Each number is 50 + 12 x the weight over the matrix's rms, rounded and kept within 0 to 99. Layers, rows and columns count from 0.

# layer 12 MLP up, 384x128, rms 0.0915, rows 139-193, columns 64-127
51 56 60 44 57 51 53 63 51 27 52 60 46 46 61 56 62 57 58 45 51 61 65 42 51 60 44 39 56 20 38 38 53 41 61 46 55 44 58 53 47 48 49 71 48 39 31 51 57 71 56 62 39 56 56 32 49 52 44 64 55 48 41 39
63 45 46 50 39 38 60 45 38 57 54 40 92 40 94 45 45 56 49 64 60 43 37 46 56 43 55 41 68 37 42 48 57 44 48 56 51 12 66 74 59 36 37 53 73 38 45 48 47 85 42 55 38 60 59 36 41 58 66 44 50 32 86 44
39 38 43 55 35 61 75 62 54 61 55 40 56 39 47 65 34 45 35 54 42 61 67 48 34 71 51 55 27 44 42 57 72 37 68 65 45 50 60 44 56 58 58 63 43 48 40 36 58 47 55 61 50 70 56 47 56 52 58 49 46 50 57 69
51 18 62 36 48 46 43 45 46 44 57 43 54 54 68 50 76 53 45 37 54 49 40 46 40 44 60 75 61 38 45 56 41 52 58 50 43 56 53 65 66 70 58 46 42 24 38 49 45 77 37 52 47 31 58 57 48 63 40 52 53 66 44 41
27 50 26 47 56 37 58 47 53 60 47 46 55 53 49 52 56 50 52 41 68 43 31 58 47 42 69 44 45 53 60 54 45 49 55 55 46 34 78 66 39 59 31 59 53 42 38 52 54 56 38 47 42 49 40 38 26 59 58 42 41 59 82 15
51 58 45 60 29 29 68 60 47 59 59 52 60 64 41 43 55 53 42 71 71 48 24 56 43 40 63 48 46 34 35 29 67 53 80 49 46 60 60 69 55 56 58 58 37 44 27 49 53 47 45 51 55 43 52 34 48 55 61 64 50 42 47 55
28 23 56 44 31 48 57 64 42 51 53 47 53 61 59 70 60 55 57 42 53 54 27 61 41 55 47 57 51 39 16 37 47 58 60 62 47 54 60 52 35 55 59 49 67 49 49 40 44 45 29 63 53 47 56 46 36 52 37 47 38 48 71 47
38 47 27 43 42 55 53 80 54 57 66 58 59 51 48 62 34 54 36 66 50 90 51 32 28 52 51 47 52 35 46 48 59 39 29 60 47 50 58 65 58 47 58 63 48 43 25 23 65 65 51 43 45 66 29 48 85 55 59 29 56 33 46 34
35 54 36 40 34 64 56 67 55 50 73 48 57 68 47 49 65 78 49 41 60 38 63 74 48 38 43 45 38 42 44 42 62 48 64 50 56 51 50 37 50 33 49 67 67 57 43 53 38 49 42 19 26 38 46 53 33 41 58 47 54 59 44 42
45 66 59 61 52 55 41 53 57 58 49 42 45 57 38 59 43 52 32 64 55 31 42 50 39 54 43 55 54 19 39 50 45 39 60 54 45 52 42 54 56 70 54 60 64 58 42 56 52 56 53 56 53 33 48 60 61 54 56 59 67 43 50 41
23 43 48 58 53 68 60 48 39 46 77 64 76 66 46 40 60 35 36 39 51 55 58 42 54 40 50 61 48 44 41 38 80 46 64 67 43 46 56 83 69 71 79 57 61 66 45 36 53 55 52 27 48 52 36 46 47 84 66 67 48 34 46 38
32 68 00 74 30 37 38 71 56 52 34 68 65 26 62 70 51 75 39 56 46 56 29 65 45 41 59 69 43 36 71 41 55 43 42 69 39 47 63 53 70 57 47 34 42 20 62 28 54 60 45 50 52 43 60 30 64 43 53 34 58 36 53 52
37 33 42 67 44 48 69 49 63 89 45 54 48 59 50 31 65 56 36 26 48 58 58 39 45 38 65 61 38 55 58 45 48 58 71 74 61 44 84 60 48 57 56 44 44 55 58 52 47 67 36 43 55 60 23 46 44 55 33 34 53 52 85 40
63 40 42 75 37 57 44 40 54 54 62 46 40 54 88 44 46 45 49 40 62 53 55 50 41 70 57 39 52 40 41 34 56 42 51 46 82 32 54 24 42 57 48 55 70 76 32 33 23 51 50 52 36 46 57 56 52 54 55 41 59 52 52 68
58 42 46 48 34 58 57 45 52 59 47 64 59 55 42 46 54 57 59 66 58 50 52 39 57 44 54 51 48 58 61 52 46 54 48 57 65 31 60 67 50 44 58 41 59 42 41 39 68 30 41 02 35 40 52 52 63 53 58 46 50 72 47 30
43 57 47 35 40 53 59 69 54 47 52 64 56 45 60 42 42 54 52 49 42 65 77 60 47 42 67 64 22 64 48 51 67 50 52 53 62 39 72 55 67 41 51 45 59 57 33 45 77 40 42 14 52 58 48 51 45 79 55 58 67 54 52 49
56 35 59 52 44 46 44 63 45 56 59 39 63 45 70 38 41 39 49 58 70 42 49 45 40 50 53 54 63 50 54 53 63 39 66 46 72 51 68 52 60 63 55 59 53 48 49 52 65 62 32 42 50 42 58 42 57 54 48 57 68 46 54 46
61 46 40 48 25 60 58 56 62 47 29 39 49 46 55 69 41 27 45 43 66 47 39 56 59 52 45 50 38 31 29 47 38 46 41 70 54 45 67 47 37 52 58 59 35 35 53 44 57 58 60 53 60 41 62 36 38 51 76 58 54 58 48 33
62 54 51 53 23 54 43 58 55 75 53 40 46 31 64 57 48 48 54 69 58 53 57 48 57 54 54 47 54 48 34 53 57 48 55 49 44 54 63 45 55 39 65 31 62 49 36 55 56 50 34 47 44 67 34 27 56 63 69 44 38 52 50 45
20 44 48 53 58 35 54 58 67 49 34 55 61 24 67 69 74 66 52 68 47 65 52 42 67 34 55 47 55 52 79 31 64 63 48 57 40 53 45 33 40 53 48 46 54 50 37 39 52 49 41 40 44 45 42 36 62 59 58 48 78 50 67 49
39 53 64 56 36 54 70 50 62 59 49 61 56 58 38 46 54 36 39 60 75 63 34 50 35 21 54 63 69 36 45 36 64 52 56 60 42 44 69 41 63 54 50 67 50 42 36 43 41 46 47 37 47 79 55 52 53 58 36 40 53 45 54 42
21 60 35 51 24 45 58 61 33 53 57 30 53 60 61 58 52 42 38 60 52 43 21 37 55 54 35 61 40 37 63 50 64 48 67 40 54 63 52 48 49 35 32 65 54 33 53 54 42 65 40 60 33 30 53 24 43 54 49 66 65 48 43 43
29 50 64 41 45 46 63 58 39 63 62 52 58 32 49 56 74 73 53 70 47 85 36 41 29 52 62 50 55 60 42 47 69 48 53 52 59 44 44 40 64 58 76 70 58 55 45 35 71 67 56 36 58 63 47 33 48 62 34 41 57 50 31 38
39 51 73 54 31 49 61 54 46 50 58 48 62 61 51 48 50 41 49 53 71 68 47 39 42 57 41 46 40 57 40 51 46 62 27 63 47 43 61 53 46 72 69 34 43 62 27 40 59 86 38 57 49 59 60 38 53 47 48 34 55 34 45 57
57 46 46 44 42 75 61 62 57 72 41 57 53 48 71 88 63 31 47 59 60 64 49 56 50 43 67 63 49 45 55 41 40 58 65 62 66 43 73 43 66 52 33 50 65 63 47 43 52 45 22 44 42 46 25 38 56 55 41 50 67 54 40 46
42 59 52 41 48 28 52 54 60 68 50 35 62 54 39 61 68 56 38 40 43 61 34 44 54 48 42 73 63 28 40 33 57 43 46 50 45 43 40 57 54 66 48 73 42 43 38 35 52 64 49 55 53 57 34 49 58 61 65 40 41 42 48 38
56 52 30 46 56 65 57 43 53 48 50 34 99 57 56 46 56 71 48 37 69 40 48 46 32 36 53 38 73 52 65 51 53 58 55 56 60 59 62 63 60 64 30 67 32 49 24 38 54 49 23 25 38 25 53 47 45 51 64 29 57 28 38 22
50 58 34 35 30 53 53 54 54 48 56 80 62 43 36 63 62 36 38 68 75 52 52 41 46 39 55 45 48 52 46 57 70 45 74 52 42 34 67 57 53 67 68 30 77 49 46 47 41 50 60 36 52 44 47 50 65 60 55 29 57 41 54 30
20 25 37 70 62 66 74 58 45 59 73 57 83 41 45 60 47 56 29 50 54 56 34 49 50 27 60 53 66 34 57 50 64 56 44 88 46 23 54 49 64 39 17 70 71 66 24 40 57 42 47 35 44 29 44 23 52 61 58 63 55 53 36 46
52 60 33 51 43 62 85 95 63 61 63 64 79 51 59 45 56 48 35 55 49 43 23 38 43 32 48 48 49 43 58 45 44 55 55 47 60 40 60 56 50 38 56 54 52 44 16 35 60 62 29 38 52 55 49 58 33 59 43 28 44 56 40 31
47 24 62 54 56 77 37 49 50 56 59 63 49 67 71 50 41 52 46 49 60 46 62 56 57 45 59 50 42 39 74 46 54 54 49 66 80 51 82 71 44 44 43 64 54 65 39 35 51 39 46 28 40 53 56 56 54 51 43 42 57 34 37 52
41 53 61 46 41 56 57 68 59 60 73 44 67 52 54 43 52 77 47 34 46 55 45 65 43 45 56 54 62 41 43 35 42 43 35 55 64 53 56 61 58 57 56 42 59 56 39 42 57 57 43 40 44 33 61 49 55 43 43 48 50 51 70 20
29 30 43 52 41 47 65 45 46 63 52 36 50 28 57 42 55 52 60 28 43 47 38 40 27 48 66 62 60 52 46 50 43 07 38 57 62 62 70 45 63 28 46 48 54 48 43 54 65 56 61 46 36 42 52 45 71 53 36 47 45 46 62 50
55 44 39 71 25 46 70 55 41 51 72 49 74 47 53 53 41 49 52 34 47 63 58 42 52 16 55 40 50 49 40 50 48 40 43 61 52 57 59 31 48 64 61 49 45 43 73 31 73 57 49 58 51 65 37 36 49 56 51 63 38 27 56 35
24 61 59 48 36 50 38 51 38 71 58 35 50 73 44 39 33 44 58 55 77 62 43 48 52 40 69 31 63 43 43 56 60 44 77 67 53 52 59 54 49 57 56 54 39 45 43 48 52 53 47 40 41 53 45 03 61 55 72 40 81 43 46 42
61 46 41 56 33 43 59 58 42 47 59 41 63 57 62 47 74 48 51 49 64 63 59 30 32 32 70 56 45 43 46 29 40 26 59 50 59 45 47 35 51 57 72 61 66 60 69 47 52 61 61 42 51 47 57 31 65 77 58 49 55 42 56 54
38 52 33 21 42 51 53 58 43 71 63 70 45 46 55 50 48 48 38 53 47 65 55 40 38 55 48 73 76 44 47 47 48 44 35 49 40 65 56 45 65 57 51 51 54 21 55 44 48 53 42 37 42 52 57 32 84 51 44 49 48 46 36 26
47 54 35 48 60 64 51 41 41 31 63 45 66 37 71 52 56 76 54 68 61 63 45 55 30 46 66 46 57 38 60 34 62 48 53 52 44 59 58 49 35 65 50 75 58 42 67 37 50 56 35 50 26 56 42 48 33 47 63 53 57 48 45 45
53 52 20 56 27 57 65 62 46 60 48 50 70 41 67 43 38 57 40 47 80 60 62 65 41 36 85 34 61 46 52 24 71 60 55 53 54 60 74 42 67 51 50 43 73 40 48 46 20 61 51 31 31 51 48 17 65 57 58 71 50 26 56 56
38 69 63 62 46 40 58 66 60 64 52 44 75 39 56 35 64 44 58 46 62 33 34 45 39 52 37 67 70 50 43 48 69 58 49 56 35 41 55 38 46 45 54 29 78 61 42 32 70 60 67 44 49 39 59 39 35 51 53 57 51 51 51 44
37 62 32 52 10 43 59 64 54 60 34 44 55 44 48 42 40 56 34 44 53 78 59 45 56 35 51 48 67 42 60 45 64 57 44 44 52 51 65 44 66 58 53 71 54 73 53 51 46 29 51 66 41 43 65 60 60 56 54 41 54 45 27 46
51 49 44 47 32 45 48 56 79 52 54 40 66 51 54 38 45 45 59 48 50 76 52 42 58 55 48 57 75 45 57 44 58 48 64 60 63 54 52 50 55 72 34 70 45 27 38 51 49 49 51 61 38 46 55 55 40 40 50 39 44 39 60 25
47 41 55 48 29 52 49 44 56 41 31 55 43 50 51 56 50 69 46 55 36 54 38 40 58 54 47 70 65 37 51 54 48 53 42 81 54 43 57 44 41 35 46 60 33 69 46 47 50 55 50 48 35 43 43 41 57 60 55 63 74 43 45 43
61 14 39 33 32 35 68 56 53 60 63 40 61 59 57 50 55 50 62 35 39 51 65 42 26 54 50 54 69 52 44 48 29 45 70 48 74 49 51 25 61 45 38 53 56 50 45 47 61 60 35 40 43 53 35 46 37 43 49 30 53 38 53 56
36 37 44 63 67 61 71 50 58 46 57 45 49 55 41 63 36 61 43 65 51 68 42 37 37 31 52 50 61 60 46 33 40 53 62 63 69 43 57 66 43 79 48 57 68 61 58 37 36 48 53 39 49 36 33 48 65 62 55 22 58 30 53 52
36 47 56 53 51 48 31 68 40 42 65 59 75 54 48 48 71 54 31 38 46 39 61 34 20 40 67 60 32 51 47 45 44 46 61 53 57 48 56 69 46 50 65 53 47 36 57 56 63 43 47 26 53 58 64 54 72 69 66 45 59 49 39 15
39 58 41 33 55 39 45 52 50 64 46 52 51 51 59 42 69 41 68 37 86 50 60 31 43 49 81 54 49 59 37 42 54 48 54 35 57 22 50 41 72 62 86 58 45 48 50 46 43 57 35 46 57 52 42 43 63 65 39 48 40 55 52 31
69 58 55 43 52 59 54 51 59 44 52 44 60 54 44 51 33 31 35 44 49 54 48 61 37 53 66 49 78 34 56 32 61 61 51 59 49 40 60 54 65 54 36 56 56 41 43 35 54 44 52 41 28 34 37 57 43 60 53 49 64 59 35 43
65 38 52 72 28 75 58 57 44 32 48 29 69 47 62 44 49 74 48 50 71 52 44 27 43 49 72 41 54 40 27 47 52 45 48 60 56 15 53 50 43 52 25 61 79 56 41 36 43 75 45 39 39 57 53 37 56 49 71 50 61 56 53 32
58 58 57 53 53 57 70 53 51 66 62 58 50 38 69 54 54 28 50 65 63 59 41 45 70 41 51 56 54 27 64 51 73 39 70 66 59 52 37 48 52 49 40 47 54 48 43 39 40 44 24 58 42 45 59 46 47 63 60 31 56 36 48 51
71 13 61 45 54 44 55 44 66 34 54 46 58 53 52 62 41 72 40 53 38 46 21 68 55 39 44 31 63 43 57 30 32 13 56 74 68 32 55 59 64 65 35 61 53 54 29 43 42 43 49 41 29 50 52 46 66 63 52 51 62 51 41 56
37 68 51 63 53 36 67 74 74 39 90 60 54 44 51 35 50 74 29 49 61 67 23 44 43 45 60 77 44 55 60 38 59 39 74 45 44 52 46 53 60 57 55 34 44 48 38 34 55 66 32 45 55 42 30 40 48 51 42 33 42 37 54 43
40 51 31 61 64 35 76 48 64 65 61 25 45 55 57 43 65 51 45 27 49 50 40 37 40 27 80 64 51 50 30 46 37 47 58 55 59 42 53 41 66 39 44 57 45 40 44 48 53 45 28 57 59 59 46 23 61 55 46 53 59 64 50 52
59 47 50 48 43 60 61 42 56 61 60 44 57 35 61 54 49 65 44 46 43 63 49 51 61 60 66 58 46 43 56 67 68 51 54 47 54 49 53 34 72 42 68 43 55 32 43 56 57 57 53 24 25 61 42 32 52 76 52 27 85 39 50 73
33 50 56 30 33 50 54 60 48 58 45 46 50 56 60 45 59 41 41 39 41 57 38 45 58 46 84 37 51 55 50 45 87 65 40 70 55 53 55 70 63 44 53 54 55 60 41 40 57 51 27 42 46 46 44 50 68 67 24 36 55 38 49 40
# layer 12 MLP down (transposed), 384x128, rms 0.0838, rows 139-192, columns 64-127
24 40 50 57 55 36 56 60 38 53 55 56 54 44 45 48 40 35 53 53 60 42 55 52 35 69 45 41 48 52 62 67 51 60 50 32 46 44 74 33 59 49 41 39 55 62 51 44 63 53 45 42 56 58 47 48 56 50 54 55 43 46 64 37
51 52 50 75 56 56 57 59 29 33 39 59 58 57 69 32 83 53 48 41 67 50 66 83 48 63 56 59 64 41 58 34 49 34 48 45 53 60 41 60 58 35 84 30 46 52 44 40 57 34 32 40 62 31 57 50 57 54 62 42 38 30 40 51
76 52 51 30 48 53 51 54 62 71 54 52 53 56 25 49 64 30 55 60 36 48 52 57 60 63 38 44 38 61 42 58 52 54 42 49 50 50 41 55 55 54 35 54 70 55 57 61 47 45 57 48 38 40 57 52 59 55 36 48 54 51 39 61
57 61 47 48 36 43 48 55 40 53 39 46 31 58 40 31 62 62 41 40 56 68 73 59 36 45 67 47 71 50 53 44 40 53 46 73 51 59 57 39 47 40 58 55 61 46 41 27 51 30 40 58 49 49 45 52 31 56 53 33 42 49 59 59
41 67 45 56 70 41 26 51 40 61 34 42 35 50 62 52 62 48 61 37 92 53 29 62 52 43 67 38 30 44 42 37 41 71 36 46 50 34 60 40 30 32 58 60 46 72 56 58 62 53 65 52 59 60 32 69 52 47 60 21 48 52 49 47
50 52 30 48 18 48 67 39 56 58 29 17 44 50 35 54 68 60 42 33 38 52 54 56 49 48 68 53 29 47 54 50 53 49 33 38 49 44 54 60 44 63 37 40 65 79 40 18 65 61 56 49 41 48 50 46 39 49 51 62 58 36 31 38
30 50 41 61 46 53 43 57 64 55 54 49 44 58 43 54 27 36 43 59 58 37 53 36 48 41 59 40 22 67 59 31 67 54 48 50 45 57 50 47 60 55 39 77 23 54 41 62 54 58 41 45 58 77 60 60 71 52 49 52 62 59 52 63
79 56 45 45 48 51 51 58 46 16 51 12 44 36 50 57 55 49 40 53 38 47 62 58 27 38 45 46 67 51 64 65 49 47 70 35 46 63 61 38 41 39 54 55 56 37 41 72 82 47 42 51 44 70 61 73 30 45 31 73 44 53 58 66
55 43 31 61 48 60 43 46 52 34 50 44 54 19 50 51 48 39 18 41 26 50 42 37 51 25 43 49 33 52 70 46 50 51 53 51 57 79 66 60 53 44 45 73 40 42 51 55 37 50 55 57 42 36 62 42 70 44 54 58 61 68 50 80
46 43 49 59 39 55 43 50 39 45 61 61 31 50 32 40 56 50 53 52 46 57 58 38 63 48 51 55 40 64 47 46 63 44 59 50 53 62 43 39 44 44 43 42 46 54 50 48 37 42 55 40 45 54 63 38 43 45 66 41 50 57 41 52
52 42 46 36 68 64 57 45 46 42 42 30 47 38 27 53 37 57 51 49 35 42 68 25 62 67 51 71 57 71 52 35 61 41 49 44 55 43 36 50 56 50 37 48 50 43 57 55 58 44 73 36 61 55 60 50 58 50 41 70 62 52 51 48
51 55 46 74 66 53 50 46 46 57 28 36 40 35 32 46 44 57 71 66 46 54 62 52 55 28 43 14 58 37 75 65 47 66 56 56 51 46 30 69 47 26 51 39 60 52 71 54 50 61 61 49 16 71 84 37 42 27 45 39 69 51 35 78
70 20 76 36 65 38 88 55 43 39 33 57 36 60 09 66 66 55 38 57 34 40 42 76 53 59 53 37 58 84 48 56 61 42 45 35 45 61 67 36 30 30 57 81 45 61 36 64 73 41 56 76 39 44 53 76 41 66 62 50 58 51 68 36
50 54 45 40 65 52 52 44 46 47 70 27 48 43 42 48 51 44 50 49 40 67 50 39 29 25 57 56 54 61 51 39 33 62 75 39 26 51 48 64 61 54 75 51 47 43 42 52 24 52 53 41 70 48 61 46 68 38 40 49 61 38 73 47
34 55 31 61 59 71 40 50 44 42 49 56 36 49 49 53 52 50 42 57 67 47 53 50 57 41 54 49 52 58 45 66 46 26 40 34 53 60 77 65 57 33 59 38 43 60 48 59 72 57 53 30 56 62 50 40 33 49 56 39 66 35 55 55
38 56 40 82 64 51 46 50 41 47 60 46 56 48 63 53 56 48 54 37 70 44 60 51 74 54 61 42 52 49 32 40 32 33 40 49 59 56 63 53 60 29 50 39 27 71 67 56 75 65 65 47 28 53 50 60 44 64 36 39 52 68 53 39
60 54 47 58 58 44 39 39 34 45 51 40 55 45 62 47 29 55 57 33 55 76 59 48 53 63 52 64 34 41 47 40 40 50 41 13 45 44 58 66 41 39 39 51 42 53 54 57 71 32 57 60 52 34 66 69 59 61 49 49 43 46 52 73
46 52 58 48 53 18 46 42 35 42 61 53 56 59 45 46 40 57 49 70 55 42 60 59 46 51 30 52 68 29 52 33 58 47 76 61 29 36 70 39 49 51 59 49 54 63 46 34 39 36 32 33 25 58 56 48 58 48 52 31 44 38 31 63
33 64 44 64 57 59 44 65 36 44 40 50 63 56 40 47 42 38 41 34 60 67 64 52 56 44 54 49 50 33 40 56 42 56 47 54 52 47 35 50 52 51 74 68 65 38 48 37 56 61 43 38 47 43 53 47 53 64 65 64 49 27 45 63
57 72 32 56 66 58 45 51 55 31 63 45 48 51 64 52 59 49 53 64 48 56 46 53 62 62 25 48 49 61 40 67 64 43 57 62 55 29 32 58 57 36 35 56 69 61 46 52 53 63 48 40 35 34 29 37 41 24 36 55 51 67 43 66
74 57 45 52 50 40 39 57 25 45 33 32 68 48 52 67 48 48 41 61 57 61 29 50 34 80 46 28 76 55 55 67 53 48 53 19 52 64 70 49 40 43 80 41 43 53 47 50 56 81 42 57 69 44 58 49 48 43 44 71 41 48 66 72
56 59 48 43 50 70 59 39 41 45 50 50 47 63 43 55 42 54 49 53 50 46 56 52 42 42 39 35 57 59 52 58 38 51 35 47 31 25 58 60 54 52 56 20 45 64 46 59 68 64 52 52 36 39 46 37 67 50 41 69 30 54 52 51
52 56 62 63 48 45 55 83 47 44 32 74 76 32 35 43 74 63 56 36 27 55 88 38 33 35 32 55 38 50 51 59 43 58 59 62 47 40 42 59 63 50 55 40 47 66 52 52 66 27 57 55 71 29 41 57 67 38 50 60 40 43 55 56
69 41 35 22 50 49 54 47 56 67 47 59 56 33 43 57 38 63 63 59 42 56 61 39 41 51 54 15 48 47 62 43 56 38 43 51 66 44 52 68 44 29 39 65 49 63 40 81 52 39 40 34 54 42 67 52 65 47 64 56 64 61 41 54
56 71 62 54 49 63 54 43 00 34 63 17 55 61 56 53 24 63 57 44 95 74 45 60 53 56 26 34 44 39 40 73 20 78 50 52 20 70 52 52 50 44 39 55 60 39 66 33 66 28 41 52 50 44 50 50 43 40 36 48 42 54 51 21
55 39 63 38 60 53 56 50 38 58 48 48 56 33 46 59 46 45 67 44 30 59 69 42 37 56 47 43 35 45 48 49 50 52 51 42 49 42 32 45 41 36 53 56 57 43 49 45 49 63 56 49 46 55 66 57 57 44 38 65 66 43 39 47
57 68 36 44 53 37 55 50 45 50 46 50 33 54 40 57 54 52 50 39 57 57 52 42 19 55 54 62 46 27 49 79 68 63 53 59 58 50 30 31 70 54 41 50 46 66 41 61 46 53 43 41 70 55 49 57 66 58 37 44 63 37 57 32
44 51 53 41 20 50 39 56 47 46 48 61 51 55 55 44 55 43 50 58 44 51 52 64 66 45 47 60 48 53 46 35 58 42 63 71 61 53 50 46 39 38 53 63 60 75 57 40 47 46 29 64 74 48 43 61 55 51 62 59 46 64 57 65
45 45 42 50 48 75 59 61 53 47 39 55 58 27 30 50 35 67 67 40 54 71 61 45 50 47 67 44 41 27 52 31 56 61 60 53 38 37 34 36 67 59 55 47 73 76 37 59 45 50 62 32 40 54 43 49 54 40 32 61 55 59 68 36
55 39 51 45 38 42 46 53 61 45 38 48 53 28 38 48 51 49 35 29 25 61 60 69 45 44 31 69 54 34 44 70 58 50 56 39 58 69 54 34 52 55 35 66 53 33 47 57 72 40 56 72 57 43 24 69 60 73 58 64 57 67 48 52
42 60 46 58 45 46 53 47 42 59 40 54 40 56 46 51 62 66 39 56 41 57 49 41 28 37 38 46 50 53 48 49 80 54 68 38 60 49 53 72 41 45 69 55 31 48 69 66 64 60 45 59 38 42 20 46 40 61 41 35 53 63 58 45
52 54 38 55 59 56 40 44 40 39 48 62 48 47 49 53 54 63 41 57 31 41 47 55 38 50 56 37 54 54 46 49 54 53 57 47 55 40 43 58 42 49 26 73 46 68 63 79 48 32 66 64 53 55 62 48 34 53 43 66 49 51 53 58
45 53 58 58 68 42 54 39 31 39 61 39 48 67 29 77 25 39 69 76 32 52 45 48 52 66 27 42 29 23 53 35 66 59 60 56 34 43 42 61 53 57 79 70 58 53 60 45 65 31 58 62 35 52 35 43 61 60 36 50 41 49 57 63
61 37 22 56 57 48 49 24 60 66 55 51 53 55 39 29 56 64 59 47 31 38 64 38 53 72 48 35 73 69 57 38 47 60 46 60 53 38 49 61 58 38 34 60 41 64 57 42 21 52 53 62 47 40 56 45 35 45 47 54 41 42 46 45
51 45 45 44 45 75 58 15 55 57 55 30 25 64 43 47 47 45 57 61 60 38 58 51 63 54 39 61 61 63 64 74 55 67 39 74 61 40 59 43 35 59 53 66 52 35 39 81 54 33 52 54 54 41 36 36 21 51 38 66 64 52 54 59
64 53 61 59 64 59 64 59 53 23 53 30 46 39 57 30 41 52 41 33 52 46 41 66 53 39 63 39 50 48 46 63 46 67 45 62 62 50 76 37 32 45 64 42 30 76 27 58 56 61 50 44 51 40 53 55 41 56 56 40 41 43 45 64
34 43 47 64 42 39 64 55 54 49 41 48 51 63 51 65 53 40 62 55 29 31 38 58 57 56 58 45 27 40 59 41 56 46 78 42 47 58 40 55 48 38 65 60 57 61 47 30 61 44 36 54 57 48 52 55 46 33 69 45 46 47 63 46
57 58 26 56 45 56 48 62 49 39 46 56 51 51 39 28 38 59 53 66 56 57 39 23 49 48 55 32 62 31 28 49 63 46 61 54 42 40 41 44 69 35 77 61 52 54 12 50 57 53 38 51 77 40 71 70 65 91 62 53 47 47 75 42
59 52 42 57 34 55 43 46 49 47 47 46 71 30 45 55 51 54 46 47 30 34 32 30 35 51 50 35 41 40 31 37 48 71 26 66 31 49 63 62 52 51 55 40 41 71 60 44 53 53 31 44 48 53 55 54 77 55 90 73 33 52 38 54
47 51 57 52 58 30 62 42 52 54 52 49 44 65 41 55 42 52 41 56 51 59 51 53 33 56 43 30 42 56 51 49 49 26 40 61 47 70 59 49 56 48 51 42 35 44 41 73 43 50 41 28 44 60 59 57 27 56 57 33 44 51 45 40
55 41 52 56 68 55 64 36 46 45 68 53 61 48 26 42 57 46 64 47 30 44 44 40 56 41 48 67 40 53 47 35 50 52 57 45 42 57 53 59 68 64 45 60 38 46 66 45 43 56 68 60 57 67 60 52 56 34 70 59 36 36 54 47
47 59 48 68 47 81 51 50 44 63 80 50 38 42 39 47 49 40 34 47 64 50 41 43 44 45 46 40 36 36 48 62 51 50 36 42 57 62 35 48 61 57 42 41 40 60 57 67 55 48 53 76 45 38 62 64 44 27 52 49 49 48 59 52
51 51 47 53 55 54 53 52 25 51 65 51 64 44 49 54 47 39 52 39 53 42 48 45 32 34 62 45 39 51 46 41 70 69 68 24 41 46 54 55 45 72 46 35 53 53 38 60 49 58 38 53 26 60 65 48 59 52 51 57 38 67 39 57
46 46 39 57 65 57 39 67 71 29 43 70 55 30 39 54 55 54 58 50 44 58 37 50 47 44 46 47 42 76 56 53 54 47 50 55 38 48 45 61 64 64 66 26 31 51 67 59 46 52 51 42 30 52 55 33 55 58 56 51 39 37 67 53
56 45 47 34 50 42 45 76 45 73 60 46 44 51 39 44 48 66 62 34 58 59 51 47 32 66 35 42 38 42 41 44 72 74 57 66 34 57 44 24 43 46 51 68 60 51 30 43 57 52 60 52 41 48 52 43 31 55 51 50 32 52 51 47
30 54 40 30 78 63 52 37 54 43 45 32 50 52 63 62 30 57 52 67 58 63 33 53 48 50 65 35 30 46 48 39 52 59 40 47 34 71 53 77 47 41 41 67 53 72 56 41 57 75 40 42 46 56 37 61 49 49 52 51 57 49 54 55
52 61 54 44 59 60 32 49 42 60 64 53 66 67 31 36 58 40 31 29 41 57 51 41 46 47 55 42 58 45 56 47 50 50 60 61 33 76 51 60 56 55 66 59 56 68 43 40 68 53 54 68 41 64 62 57 43 55 33 55 65 68 58 61
40 39 49 62 68 49 40 69 28 43 69 51 45 59 55 50 62 59 42 47 47 47 46 75 40 50 60 37 49 41 59 44 39 51 47 53 36 53 58 48 39 35 58 40 50 51 63 70 37 53 54 52 52 32 52 44 58 54 58 46 35 50 46 48
55 51 49 54 27 36 44 69 53 33 45 69 42 50 43 61 61 56 26 74 48 63 34 78 58 43 56 50 59 56 58 54 58 42 59 64 39 43 26 54 57 58 47 41 48 40 28 52 62 48 55 64 31 64 34 39 60 61 56 49 60 42 33 36
65 49 38 65 48 70 53 53 24 45 40 39 60 42 52 50 44 52 57 56 58 60 53 36 54 42 43 49 62 52 70 44 40 47 38 40 49 44 47 66 48 29 48 44 53 46 57 51 51 54 32 47 46 47 65 52 41 65 60 49 34 55 52 66
42 56 57 57 46 53 17 61 44 66 70 65 58 54 20 54 53 31 42 32 49 61 71 44 54 60 49 57 61 60 26 63 74 48 38 22 58 30 53 71 62 77 69 63 61 62 36 42 72 39 46 25 46 50 38 47 69 34 48 67 35 43 41 64
48 52 37 47 57 39 42 56 60 57 25 43 42 57 57 30 53 38 78 73 67 39 53 52 39 53 48 46 41 61 55 45 35 48 34 61 38 32 56 82 55 43 53 43 61 48 75 52 57 29 71 44 35 45 34 67 38 42 44 44 50 74 55 54
63 67 46 43 40 50 23 39 54 49 44 37 50 57 76 51 38 44 36 31 65 50 69 60 66 40 69 26 55 75 44 54 39 35 56 58 59 60 49 25 36 36 57 60 47 56 50 34 57 30 43 58 46 57 65 58 34 52 47 47 35 55 42 44
53 62 62 60 58 40 52 30 48 41 64 53 42 37 68 74 52 54 40 30 37 78 70 72 52 35 51 47 52 50 63 29 33 30 45 41 53 31 57 60 39 56 71 50 37 51 60 56 30 50 61 58 40 73 61 47 32 38 33 34 49 58 44 52